config = dict(
    num_hidden_layers=12,
    hidden_size=448,
    num_attention_heads=7,
    num_key_value_heads=7,
    head_dim=64,
    intermediate_size=1344,
    vocab_size=8192,
    hidden_act='squared_relu',
    norm='rmsnorm',
    norm_place='pre',
    norm_eps=1e-05,
    positions='rope',
    rope_theta=799.0,
    rope_fraction=0.5,
    qk_norm=True,
    attn_scale=0.189,
    bias='none',
    tie_word_embeddings=False,
    parallel_block=False,
    extras=['some layers without attention', 'local attention windows', 'gated attention', 'short convolutions', 'capped logits'],
    init='uniform',
    init_std_qkv=0.0168,
    init_std_o=0.0168,
    init_std_up=0.0168,
    init_std_down=0.0,
    optimizer='muon_variant',
    learning_rate=0.015,
    lr_mult_qkv=0.4,
    lr_mult_down=1.5,
    beta1=0.9,
    lr_head=0.0301,
    max_grad_norm=0.5,
    warmup_steps=0,
    schedule='wsd',
    decay_fraction=0.4,
    decay_shape='linear',
    final_lr_fraction=0.02,
    batch_tokens=[65536, 131072],
    max_seq_len=2048,
    doc_mask=True,
    train_tokens=782100000,
    max_steps=8438,
    dataset='wikipedia_en',
)
Each number is 128 + 32 x the weight over the matrix's rms, rounded and kept within 0 to 255. Layers, rows and columns count from 0. Numbers have three digits each.

# layer 2 MLP up, 1344x448, rms 0.111, rows 1229-1342, columns 280-335
097166099159126097100098106162101143140174115190158114144119112080132126176082145147091080161123155133171123152130122149129121116142135102101103080138125146115084155139
082144124145122132134145093112086111114128102120139139081118074120137157113095141121141095148066099124137104121128141131175096117152107168086068100104088122095085131127
103081096130105142096112130159119153075116137116125149151161109175163177151131129050132112153092093178058158172121151139119169080182144096195088095075152108135105096161
165131129145135141094163118159110113157145136142158115121147060148116140121092083175091130133182083154094139152104112130127113120123093108118111077126140119127165128113
092144110115130119135133096078092098117141154152182140159043126105155182080125107128130087166115125095121096101085132120176135058113091152056134188139153126148100113105
128149134114129120115139142102131131155110134125129166140108104137154142160184131154095172116192142153123118158096158065104121116129149092137146130141095088083130133106
148064112079153133191167074151140178106084139168125133145110205097133188161131136096127137120153094127156119183102142138182178132201140090107094171121159123062146144110
095113056152089138175144143138167124186024112086139153116109163089128092147108143119128133118097160123167134099141159111130103093122143102119136151161096157137091188127
142141140159101224109107073119119095100113082150133130104155180112112098133123048187118130025091184103111111178102144164161124157175190101219124148128096094153154064099
135170082143091157146104082132150081169072115133097169138136121173135157116165127137139126105132111136075127117155138097117112106150085125047138148090139155207147164096
140136094129128119086153119174106099120134127173199151181140104131094158105115146097095131084208172164150157131151187125129144125140183124073072104148131033070084125167
132113145125133156091114192126127076111140130134153117202132157129134130099136097178165168131160114131065102088121112129176132104114116133142092120190123112151123134125
144108082168182139191148159124114085115154134166129077153125145089197125088158176132113147163074115099147118152157112176121129177171111086166078139094093155113139118152
073172165082120195159162076213137202092123094105106065134177176109135149126066121172123135116146126091156114065064139176171070138154128138133083168154208083180152075128
101103085121132116123140149149146115103150087102154126133126139062168169122077113123125146101160123105122100148153114127122177140151079136124157138111135111157117135102
123171137119104152146123080141126163178093125132142073142148189073133087117126123204108163117111161093113124131128139143133132190101121133139182149111116108100124108133
141149165106202129139168062127114081108125109133137113168164205131089149110095113099121119117118150153107127125143158144100131150112126076123137128149148156129172141116
122078133153139092064097117092132136130130138063114152115129118101096137126096189135136166115137152118111139153090143134095121152178106141160158135197155150170171095134
157111120109158122118108255133156143112151057134112172097164113105086144120134084150155152095108154114062107124115127098122166115138122136104133145128066099071167080133
124115117175123141116155114098156140150132150115133117151106103126096138109124113117200172180082176106172123097127121051078165119101131063169134185108127088191141175134
122118154121124131107145092120146161122151158142110121123129156089082101074202140215084069132126151182175101118111117120122093125125104131071132108106113089085173109153
085131119090125118108183082115039122113108119188175128101114194149147097096056061151108139137160072203121145104152135178072143070152111107117114158113129194102178118105
168161109136180130133152143163144110043148116172081117133136118132094141071184080187047082163132130108126120121165129152126099118089162114139145155132175131177173110132
131121126188157142092119094101137128145122112149126126105132126131121160090152113144157098108096178093121124131125167082130150117124106141085106096176143083170128124158
091152143058143180075130158144131114168138149177084094175119152058124124103141129153089111120130120147137098127164112141091122140105142112117100147144145125064101131117
048160135153110088163130071150132116085120094168110174095151107036163053149079125144183101064110130164084102148075085110068153104154162071155140074151083188100161115156
184049126160139127115173101124089097109143136102111114123143155131064104093142102069105120121087106154123151114183120121096052141139137136072117132130207108078068124180
125135119138114063223146121084156112101160108132139129112104106143134130181143160169161100125137085106148127094125072123101092122108133083143118105153115120155110175139
099139157141089136113169123132096141129136184129163131153081129149122120092106118097137132103150126108134122085186124160131173113195144118126129116108118078150177101126
200130149098192090108064106143122162188129115151150159134127072149045134088064099143102200121119156111147108067133141135110161083156194136157131053117090118119166119098
147179134162087084016124118143116160151165140091147090066137113141168139097129133156064114118145131108125109134138145099148104114169128154194124136139097053165187105134
132174202074091153080130116122187109138151119108146076116128171098081112103171116157118108148194115067142123133128145130077140104209123121079085168056074126101164100190
107036215123144157198067136116096117089142113094079132098175062110136090129199119117153174058102125170103100119150155174121124119119156123073102104079055150114130079198
127119142067105163062095170118022133161052136084149139128126133094138173112111135165085153084159150168128152130172118105140169106117123127139137177134171139155118149100
139076077140183107109168077080136119218181105087170132161123116151129092175141137139095159052107117163143116120173124113107102149214118100127100084123134127117138113126
141121111136121120163133121123134116193151139145138147120116165118132134141089078097100144134111129145164156149174126130111116138124112149136142138121115146090168146120
127150170082161108136175119126078159165159102182108097116083126123108097125119147083127186084106125110152099141182105100185163118129108078083133132186100112162126114201
191103107058124200160120114150135161128117147187100136105208129168090142113144156146138121094185171089145143118128141127217092100105081115168156062078110106156121123130
137123134134184139086121094170121109120065101164147173129122134152128162097102113178136101149120134089120153140140146089103153114133154157133150147106111132159127117150
100174119131098171142046159087153137166121141092196142121083135080107065142116108097075082145108149098052117161104160137183129152114108162151168143071091095087117118182
135103079108145135155157163133151121120131131113178115154133133141152056184100092176107134146127156171137157150120137137098148128113176053139124123180080134172144156128
167143123122111142086150102086131170165110134102161125131079113157090107159125120084129137069131148093121130132117088200142119173152109167148098121112114155109151161189
073140133082173126216140129152151051161149087073112141118066200118097157127069087172116159122063047171154055147163068123103141144114125153200108146123156083109110125120
129123128092155123110144193039136102107113175113184097150081108109113122128084077122142147156093037165137134127134124078145168117146168116107102171184140143134125160118
108143097041162150164145159079152158148135084161143149064102111054113156183126100129161109104114123193047120106103168111131147127126101163081094164120110116063119187104
104139111148119120195154204134063100133157134104114143112110127127071145179166129099088159115138141130115139093119125133122144114089098108143103110086156107095175140134
126152133121140126125100126059166121099141064136122126170058135068121182103116205150117126192169189075096089217212140098139146226141110118130158112052101051157134095103
158106165100113128184135104090123156115067114138168130110141083127034157097118125145097004090112123128093086112126169169103156102146119176144131098138124103115188117159
101162100125140081181051175117143163095033138110123050092168142132169097089125136105110158149140107126054109146126078111170158176147111158172134131106134112091093141137
170182123147112137083149087203126143112131103148144062151167074145115098090110103154092112142089117139094102119136118099040136167079157227159130158139160110120140158156
105132107092091123109133124124137205072106119185095102138102144084160151121153157138180155147133133077128174164107162119141102159148116177182174134157188135200203089177
152103137105113137113151119206051138087145075137126174094161086153143107097121117170136132102115155123159112062132112162134122185144143107145082090178149099149105164151
083091107098137171068169103094122117143182176191111125120145090137140115181192175100163114118122050109172057094176098130132065076157119083160128171118128092118135123154
126127200055086119121168137153148083141193128108152086146147114089075111078131123156083147158121101148119110112162150181202159161095167092171144152091146131101158155121
146120167126082100171117121080076185160191144119101112151136138136147101148085088149141179119110084054162124093204076127109125117119123157102136154144102125128131101166
106070127133139170155142187179127181122113159083126148124152130123087153123086107148144211136158130107093133164108123112100176118172150171114104101112126052134103135087
121134106123120152095121106055120161127099161121154140163080127157133137070099126158109147121177113198148195144124131144155154095109158133147153120123148092094135177182
120120114103123135093144090129110119075088136109116075160082122085134161140122145166144104113207133127120100125158096152167096109100158163112155127138130099132147110149
117155149101112149089121201141175114137141116112148118138150136076095121152132057153123136089140131121125132107112091088116157129091070138173133060123163152136125104148
131137090098113095131112117147160153137168153100124117120155162111132133170141154135102077157159086110119111142153118097079175137128141091137088129164136114131147143134
200149149158063106135090176129133107101136121096193106103154122169113106078132068151135154169113126115135128180200151094118143070122098158043102152185104163062055184130
172127083151109074138121136111116129128158142151113114135062106148185114145111141183128138114054092082158149158152117075120081164170162168136110087158161145142080107147
150152111166146101196091151161159160183135048130102106110152104105141126105125159118139143164142170083110120097126106122124187135161127090068080142090145166113135102157
079156108103181138173143143108129112114177113140118136168121177104098150102083122162124082064159159068154139104122087108117114103167156126090074145163157165177113076160
144183102077164160140111078115115141125139116147158158138106108139149066082177135175098158047100140105110104125162138068094090133138102139125201126158111128151115077109
154090160082105113146179160059052180140151132086136133121146124139153130193116148117162145073191136085147145083140123140145109195166098170119137138080124055108183169138
061082125123090113184088080086142116157087129154115118094127116149100147124154125232113141116158063103131051105131158094148103146097120124126140083082126143095145208127
109168186138184201125103092098085189078072116097121167179121097146073071182088090136114165124124133114122158103154125146126120091109139091117199100111135087051126117099
109102137139137131107170090079098059137098114138123136165120153156100132118126145140130159143119127083078109103153137139127081124101093132111165062190150195130203088137
126134099156153161100170134171157165140133125079112143121118128154140111158167146098120168146189154142071086148090194175119197115134130158150048155105108088090073132089
139088117106160139139166075080129131147130141103127083143138143140159117190155121138167172070100094132187103132143138092203101147121099148138181080058215140131050110093
193107137090174159133171149000094194102106142195089081132127119223135088134147148133140091112104097115144158102158207113066081137152120145150087126114155088123086096109
168104133150147184122175138129139153111158146161167107154086148165139113125130132178091080152125163101158134151196141076122115198129077112153134174103085168100108071094
079092123168094134111106117155070153166130154119138147123136182172128133063134060132081103112099118094131153151113136123077111120135157135154093175133097088082110181108
114129138152159117136164190126147156172077126172120120204111125127092129152156131142146157202120136107152153127136149111092172111146097184142115140137185133083156101097
130177145121109130152130137143113097160096106112167144120151149105106094161131134136109122110104100112111118105146126190109127081143130086072138137169217119127121162167
094124132127181130132104097136125153196130119149098128182127136113173131132119147156118132067094134102069105138124174116132092124147135148121096092106144159154141091116
161162133168174151140097124122116156107134100125150156150104171136058125159155121119172121133078191153186122213110166028148091102128079097138000065155121083149170057130
080145141126153127114141106114181106093127087186048136165155129128143119164084141178121141118135121147108057189163160107141197162180096129097125191150095166133120138166
136143204126141169214141091084135111132180153177118093187108116145126167138174119166106093100121110124126124094127125139071166139125133137135152133139147151114103165126
119144202135183167132062142087065159114139108109155158099108109152106078131164144138166138151084112123107140125138077097162138167166140144125104111069129072186105099120
145127131135120116097082103110125164143089124114150144161143078159144101105163179181138134125129117142087176117194148123128172099101100136118128127160117098106139130116
144123161158162094094109080176115139148130130164133131142146139093157119169078143127111144113119163136087147047095115105125148155170074096137156111100150069135155126085
187163194151145188100148188152163142087125092143143131066142069123123160100156146127179097084153081189087154176101140159084132181183132148128126126147169144098112137177
180160091154138175121141109145116121142154134118148129160117115098084121088107090145152169152153121140170071086149159151110141091116161106054165085123117100140119233121
110137169145148156118114139108159115107157112079142154145139184101134141151146127105135114123149131127137079161144080164167144084130129122104138129057132103121130165154
094153069094131121116093097130145118134068160090113050087138067137144132192147142095151205134124126120069157134133133100039145107141139089175111143139064034142113151138
195128069115098082087112165164084158092148125087128103115143118162143152093126116136120104163107146097206113065121092190145056153095172130085114120132121151159149101159
139179182151132147073104168099101114105127099167221090183135169142109081102160061171071152112093188087136134118111114126167098107169145157133123125204115092150136101154
129163123123129146156150090188138152117053119143123052150121120164069177157088092069160107142153158117150093096100147072137083059144089147103213116102130032112154139157
116079124104140118080142117092106122101185121144149097113154105114108114119076105142103120087168067134120098117119116126128107121129142112130148094158143187158112089097
059058186175137135130094140123132098180110157111113123127130144106097110175081125155072112160201091118156195125158179110142182149168098108107128089135132127094120139097
107094128139103161151099055163088185094187154093135126090142151074087133069109097137129090108070120172088098069137080156187101146147109137120168182137119152153124111101
148101125116152120152179124149137121102146132146125125137157114078151139119089129189059148147120118123134148082168088117104118131119187119125190142114097134112127141138
141166119137124144164155138155123118114152158138122135108150130091155144105132097102140120129130168109117143110175104131114185100106177127152141115131166139146108154122
141144120186130129118173188146112125144133095123121113115163143131138118101173137165104075124142163182143103121133095103085183118138159120144160111138137178140135128160
133104125146156099149074126081153126134088100150118095126115175095115147052099068201153084151083159149161085142094179122155105085168108127068177112148127089051129131184
212121148136094144117153079151106159138082151075139129154103138155146140129076104104154126145154174225145170106125123169142087066130165137065116198199169157136094103129
076137158156125131082131096077122152125143101192121099109131120087171132129120122123119103176152081196135150094150101095045080121194170111069161114128193092139125154116
130130144146178117122123146145130112135117099118159108142160152122069141128101179078126159154118150094101128085110116160119160170125127140101145116062154164164147090081
064129141138105141164039120154162157107066174130127148088095155186099083100137135136179122115112082064127161123170068122151125191107093139153199137120131142141114120114
126184075090160140125121085115096147063143103155160057084099080131119097143118117102121140100096180149160121097132153130087149138125136123075144113119139175060149168122
118130108151138139111153087157112133142178142156160083184144107128130136074128067109116120121171130135123121150130125091138185041114138098142129148165141147123117096105
064157133141162179169132158173118118148144120119147112113146131139099106069091089144109172153094111061149180168164142134127142138110153155127108090090105145157145174185
157112125164128110143155103107111150144148158061112064124119102181158119152137105099125179166140133053103174129151108136142255179136070154075071119137117148147079107091
117106115125103173111088124067123125159065131124154074135118144133116108144112142121139158150114109106129110128091138121093145120130126117134121114122151153163100167153
113137101120113129104137078075131105152118152145104049131095145134156145176117079090148076169101119145131165153148042176125141128111120121118123139134150088167120133132
137164113138124133150144085130104104158118106137167092137111142119116158107050116157117089161100108107139097107096144111145154125078108143113121178162170075066099179127
136174125151121194108080175142150145121111098134087175164069159101169162170147119145186091174124111168134138135154189132135168145106122176085091111161133131143095073127
125150103148117199144108129206092122122160138131152154199164128129092090179104101100120051081184061152138140150164057185132135127114168105111133095115105132186100097125
082066165205093165146073127174152128145162139188116138118173128094161132119150135131154092094143117160109085186147154202157088149224038149101198183131150090124132166074
167154159099118118126132146094071093134106142080137149105189172121102142096112200098131091115133128077129127159092122155099124115234142131125105123108090165116108110151
076156134115104078147076183175116119199125112150135159181096161181172162098158137129115192134167196083135134091178109081069170152138122078120159111127213145158101171120
158083141147159117151117083115173137099163115150074183194151132090081137170163144122142077080143143108097141134127158208157152136095131098093140155155151086058197160103